Each number is 200 + 30 x the weight over its row's rms, rounded and kept within 0 to 999. Layers, rows and columns count from 0. The size before them is the row's rms in percent of the matrix's.

# layer 3 MLP down (transposed), 1472x640, rms 0.0481, rows 821-827, columns 320-479
103,180,164,219,229,151,198,213,170,290,198,185,172,190,250,193,219,157,201,138,173,201,188,177,196,244,194,209,200,181,184,242,169,237,183,212,191,225,195,205,167,240,184,233,186,167,154,149,210,203,171,233,165,163,159,196,264,129,232,149,248,196,208,179,211,261,194,197,158,164,218,239,131,226,220,189,181,160,210,182,165,201,208,144,188,179,210,177,207,234,181,194,247,217,195,193,160,192,168,179,217,188,207,145,191,237,182,210,163,182,188,236,194,219,204,197,211,176,211,198,262,263,206,168,223,193,191,244,179,159,204,199,203,172,226,188,199,181,230,187,201,182,185,150,192,167,217,201,201,219,228,239,228,167,208,209,232,221,184,157,206
103,222,218,210,183,155,207,186,228,241,207,233,182,173,189,246,203,205,173,218,188,176,305,185,213,231,240,192,174,210,203,196,222,151,150,146,223,189,185,212,228,239,186,160,173,245,188,223,199,189,167,225,203,227,210,224,172,224,181,210,230,249,222,240,260,241,222,215,173,256,228,221,200,210,265,221,211,160,236,174,129,186,233,216,140,193,179,238,243,151,199,193,162,179,224,224,195,189,127,254,192,212,153,232,139,204,211,175,158,210,178,210,231,210,191,163,221,196,167,233,194,155,186,218,235,191,184,220,165,189,129,195,259,165,152,196,200,217,185,204,212,246,186,175,182,178,176,175,177,200,189,211,131,154,235,186,177,175,228,241,223
104,196,214,201,227,161,214,203,177,205,193,147,193,220,195,199,190,149,164,195,205,209,170,213,191,174,209,195,177,167,151,246,204,178,181,133,198,173,174,204,200,198,199,243,227,204,204,185,229,230,219,257,190,170,162,153,179,175,260,183,257,234,235,209,136,201,191,169,166,196,197,213,179,170,169,213,217,183,224,170,206,201,177,157,169,210,214,184,191,226,223,286,191,248,198,207,171,188,202,217,202,239,193,206,194,201,183,149,226,241,198,218,224,190,217,192,235,192,196,236,138,229,183,209,199,227,253,190,212,213,197,165,159,262,181,193,185,207,182,160,200,194,185,219,220,216,220,263,134,185,239,213,238,155,206,207,251,185,201,237,264
102,205,143,223,191,196,211,161,155,204,173,245,199,182,170,201,270,212,230,253,148,191,174,197,202,196,195,237,188,221,241,170,204,186,178,216,221,224,187,142,221,182,213,189,207,226,233,193,270,206,218,163,203,254,185,186,160,217,204,209,251,181,243,209,189,185,229,190,176,196,237,166,228,194,200,178,197,245,197,219,183,162,226,194,179,221,197,171,161,158,211,192,161,241,224,224,182,157,181,210,266,227,182,206,195,225,176,185,241,185,215,243,191,159,195,201,233,225,214,170,148,232,210,191,189,257,186,242,164,154,204,187,227,267,167,204,183,212,188,203,165,186,232,172,262,155,220,230,202,265,236,217,212,212,152,246,232,249,151,197,259
099,198,147,241,138,167,151,193,219,256,239,213,197,178,175,186,177,238,199,255,161,181,179,138,184,147,238,266,260,215,238,225,215,187,197,228,240,213,218,181,174,199,201,195,194,195,215,203,269,218,153,228,197,207,209,198,248,199,149,251,205,184,200,214,202,184,170,207,234,216,214,205,172,292,209,221,198,124,182,196,208,210,254,222,163,197,187,178,196,209,251,183,201,224,215,205,225,176,199,162,241,241,192,161,212,199,225,173,202,159,170,189,197,218,206,234,159,222,191,218,188,170,194,132,208,184,162,117,199,236,193,172,182,178,170,185,186,194,183,256,224,246,210,237,234,187,196,228,193,199,170,178,160,182,224,287,210,249,137,232,244
104,202,228,228,208,196,168,209,212,216,207,203,203,213,190,165,247,213,154,253,232,246,193,175,193,256,182,200,255,186,230,154,192,189,169,177,224,218,251,149,225,218,258,218,174,193,223,170,212,204,171,209,175,192,188,161,182,189,163,237,173,261,204,159,181,202,153,196,211,221,201,226,168,218,191,231,199,170,182,171,222,263,244,230,249,180,156,200,212,201,245,242,239,143,179,184,172,173,99,198,267,221,199,183,244,227,199,228,209,183,188,135,190,152,189,169,244,230,220,190,163,192,176,160,223,191,204,233,230,145,239,170,201,246,202,220,173,200,181,200,196,177,193,189,232,234,186,218,173,166,173,221,210,210,176,149,234,178,221,263,141
105,201,221,191,172,205,177,216,212,258,206,193,163,185,181,232,234,194,228,179,175,135,195,132,199,139,235,160,162,169,143,226,171,188,167,235,174,181,215,226,184,182,200,205,190,173,231,192,207,176,222,246,236,187,199,208,265,187,183,209,176,155,195,237,177,161,243,197,189,164,145,157,205,216,183,148,261,226,179,194,160,175,202,243,211,196,189,208,150,207,174,203,270,244,178,229,182,220,257,229,209,184,202,175,256,199,193,207,227,163,187,201,199,243,247,232,185,215,206,239,224,185,177,176,188,215,229,170,180,175,219,249,171,228,196,205,227,192,222,213,159,205,219,238,196,244,203,217,177,193,182,167,233,192,247,194,178,214,175,212,170
# layer 3 MLP gate, 1472x640, rms 0.0496, rows 822-828, columns 320-479
100,227,134,226,254,197,206,203,226,232,233,155,193,150,253,211,240,194,226,211,191,180,169,212,178,198,229,190,189,185,204,207,213,212,226,230,201,218,237,215,174,224,208,175,222,215,250,174,171,188,248,220,179,220,181,170,172,221,145,193,218,222,167,241,195,177,228,176,181,177,190,167,147,230,178,179,190,244,192,182,191,254,228,219,258,184,160,209,173,152,151,185,214,202,126,213,182,198,170,185,135,180,192,130,181,236,235,179,199,213,195,242,211,175,269,195,186,187,146,176,197,191,196,200,148,212,193,182,188,203,231,199,206,178,227,209,166,191,254,213,239,169,166,157,241,142,210,191,244,231,220,154,130,202,242,199,228,161,195,157,198
101,200,310,174,211,169,211,232,155,222,219,180,178,183,214,176,176,176,237,211,211,204,222,196,231,231,197,173,181,176,189,145,246,199,142,179,208,187,143,180,240,225,234,225,191,165,224,229,209,194,236,169,217,199,193,244,215,222,147,225,194,193,203,185,221,214,226,166,250,248,194,192,198,202,194,172,187,198,138,228,161,202,154,234,155,237,170,251,209,233,180,179,194,216,162,180,212,208,140,139,195,228,268,217,197,180,138,217,182,219,243,243,193,184,226,249,145,181,218,203,168,205,228,204,191,188,151,199,200,183,240,185,207,156,251,189,190,230,186,267,180,169,194,256,164,206,253,209,206,244,167,224,242,226,221,160,199,168,234,201,197
099,138,235,188,205,138,173,176,230,250,220,198,251,193,224,193,246,222,189,190,195,195,167,207,216,200,201,282,234,232,139,189,199,202,197,152,216,154,242,156,152,229,199,146,201,210,214,178,246,192,204,229,290,211,117,225,227,145,184,179,256,234,202,179,208,257,207,203,201,175,253,146,181,220,174,175,198,223,223,216,231,160,141,248,234,255,194,207,186,182,197,234,151,224,205,179,206,226,220,180,231,209,216,215,195,230,185,204,205,191,254,223,192,245,172,161,232,218,160,220,203,172,210,203,202,191,176,194,199,212,181,230,202,236,212,257,246,162,159,153,242,221,268,163,199,211,205,173,205,203,216,211,182,201,161,174,219,224,163,221,225
098,214,157,199,172,183,204,171,149,187,226,217,265,204,207,202,263,198,200,148,164,239,194,189,171,140,217,223,239,237,204,196,205,202,214,165,210,160,182,209,239,211,207,173,161,253,222,152,197,201,224,144,175,229,178,185,205,166,187,218,209,167,166,212,197,181,177,183,221,142,146,215,259,210,171,213,238,259,210,198,216,242,186,211,211,193,178,138,145,233,212,245,176,209,165,166,202,180,144,204,180,197,201,228,224,201,106,131,229,228,214,151,198,215,278,172,245,204,203,171,209,171,204,255,196,185,245,207,201,222,171,199,198,219,172,238,207,206,184,196,138,181,183,208,222,195,223,198,196,263,222,187,208,171,198,226,180,172,203,241,185
102,154,181,204,229,216,207,127,171,236,214,203,172,214,175,209,186,227,191,178,225,217,189,176,210,265,153,224,209,190,206,186,220,198,201,202,190,132,176,183,205,184,128,202,181,180,213,244,231,184,208,165,178,223,238,203,214,182,173,244,226,183,228,206,202,163,225,192,202,243,213,170,193,211,200,119,182,208,169,232,219,185,178,185,211,188,219,229,178,188,163,155,205,180,153,197,189,168,224,195,210,211,220,167,191,163,190,150,200,187,196,179,244,215,217,172,190,262,165,203,230,194,256,135,192,219,203,176,188,216,160,189,202,158,203,207,194,218,221,244,156,217,183,238,230,206,181,222,200,235,245,220,241,224,166,164,174,191,187,200,153
109,192,186,249,216,168,240,199,224,200,186,164,187,198,226,189,159,199,182,258,194,219,152,154,230,161,233,221,211,246,193,190,211,212,187,156,228,226,220,192,202,223,242,240,169,195,235,222,154,209,191,226,170,214,190,223,192,170,236,245,222,112,191,244,190,255,170,205,176,196,207,205,205,256,180,241,145,185,217,252,240,207,169,184,209,188,242,90,188,187,229,162,213,157,184,229,183,185,190,183,232,221,182,283,191,159,162,193,228,196,224,187,160,167,210,182,220,231,182,171,160,191,153,243,203,160,202,181,211,213,170,203,237,205,220,202,115,197,167,235,245,229,172,237,245,168,201,189,197,252,196,190,196,166,228,229,156,125,197,192,224
095,211,223,215,178,180,229,228,233,193,209,194,141,184,202,155,181,163,203,182,265,172,209,126,242,189,192,187,164,159,151,178,192,237,173,199,223,217,195,154,227,227,247,184,185,170,212,179,187,190,180,206,207,198,198,179,200,185,230,212,176,181,192,204,150,173,220,220,219,181,210,170,176,173,225,217,212,202,215,168,216,204,189,182,240,185,221,167,176,139,226,208,132,206,193,205,180,242,178,200,260,210,172,145,175,233,116,207,174,174,180,157,191,210,218,188,189,172,218,230,241,213,223,176,208,192,198,196,217,198,226,217,186,246,231,234,168,173,187,190,164,166,171,199,220,228,301,236,221,228,164,187,209,172,177,213,215,176,242,288,229
# layer 3 MLP up, 1472x640, rms 0.0463, rows 822-827, columns 320-479
102,210,211,235,205,228,195,162,175,169,206,235,230,203,142,141,225,174,227,223,160,258,213,209,210,189,207,167,172,182,154,207,176,168,180,206,212,240,180,185,203,200,145,217,269,249,266,209,174,136,193,152,237,234,188,163,187,201,236,219,184,217,248,224,188,204,216,193,194,231,222,220,227,223,238,202,238,186,220,216,248,206,176,160,220,220,241,165,186,181,218,190,181,204,149,256,190,213,192,184,172,203,163,214,211,210,161,164,211,188,197,127,153,182,168,181,236,193,185,197,223,191,189,257,230,244,247,170,274,171,148,253,187,215,222,170,158,174,227,202,217,199,231,291,185,158,176,208,179,248,149,182,193,201,179,225,214,208,188,257,223
102,231,172,224,208,172,217,212,199,179,174,169,201,194,193,195,215,180,205,269,206,190,205,212,195,223,149,185,188,173,178,222,150,184,190,172,157,159,193,186,239,198,165,224,232,173,194,209,194,275,214,190,140,169,159,182,238,175,221,203,167,204,138,205,178,217,162,197,182,185,227,167,215,188,180,148,275,189,207,188,219,246,249,216,223,187,192,198,203,227,210,182,220,223,181,219,161,235,172,204,227,173,193,228,171,214,204,178,218,301,178,209,269,199,177,207,150,189,178,232,173,233,152,208,187,229,226,235,194,191,240,149,182,214,198,151,182,270,172,172,181,196,159,235,205,189,188,167,176,200,183,217,148,226,250,190,203,165,186,218,200
100,213,181,186,206,173,235,197,159,227,228,216,202,208,217,248,260,231,176,187,184,172,185,188,170,204,172,221,188,271,190,158,207,192,240,216,191,215,204,148,186,171,177,215,171,206,230,188,238,171,198,197,247,216,259,207,158,183,210,195,214,168,259,210,160,171,177,226,157,237,159,200,204,239,208,241,163,224,168,190,226,217,225,239,209,187,190,151,187,226,197,204,164,186,183,215,263,178,234,227,213,161,240,233,147,200,228,142,184,183,167,160,188,156,240,212,175,278,231,179,187,246,198,146,179,114,238,247,199,184,189,172,253,200,187,170,138,160,215,244,181,213,202,192,206,158,191,256,202,180,258,202,183,240,181,171,184,195,201,181,217
099,245,224,252,161,216,161,175,195,225,194,118,181,171,190,188,205,282,191,163,233,180,212,197,155,199,178,201,177,233,184,219,220,167,216,214,205,217,207,169,187,263,199,260,246,246,173,173,182,168,143,201,225,191,193,203,190,227,177,208,208,220,219,191,234,175,151,227,211,185,197,182,176,151,238,161,191,243,120,172,216,183,174,196,208,188,168,259,160,201,229,216,188,204,200,182,229,236,209,206,211,174,214,206,146,222,190,200,218,140,180,206,213,205,236,207,213,154,172,184,167,199,200,204,243,176,184,171,200,207,212,227,211,225,220,204,179,234,199,179,234,229,191,195,202,195,162,212,167,218,213,223,183,208,202,193,193,220,225,185,171
103,268,260,206,154,188,181,177,197,190,152,170,192,207,202,208,206,201,166,223,234,206,196,167,204,247,204,189,195,166,183,156,178,199,225,139,244,197,154,143,209,181,251,201,195,217,205,209,181,179,201,228,201,189,186,216,195,219,199,213,203,218,209,158,160,207,209,235,171,228,179,249,192,262,199,208,177,221,179,285,223,255,209,199,205,223,172,143,153,223,218,177,172,210,162,190,123,229,191,241,237,173,207,251,194,242,213,249,201,188,210,225,252,142,165,234,196,214,233,265,230,151,185,267,212,206,173,124,216,174,207,246,207,222,235,126,207,215,237,196,210,229,199,180,222,190,215,146,190,174,192,212,173,207,277,164,197,193,128,199,174
103,175,189,158,192,190,196,245,110,175,211,230,153,154,252,185,211,172,163,171,222,189,195,231,142,194,225,212,186,213,210,190,212,183,174,220,211,207,225,159,182,215,128,207,192,194,172,200,182,247,280,138,178,179,244,199,193,168,228,249,226,217,200,219,190,211,186,250,217,203,214,224,223,186,207,134,228,206,181,162,204,191,211,134,186,176,158,236,223,179,194,198,157,153,164,213,183,165,161,175,220,176,145,233,161,226,220,237,197,177,249,176,194,158,225,153,221,172,202,155,164,233,229,202,208,225,225,227,219,181,217,175,243,210,194,213,237,222,160,247,192,149,190,201,167,199,206,213,232,208,248,216,194,171,217,235,193,172,248,150,225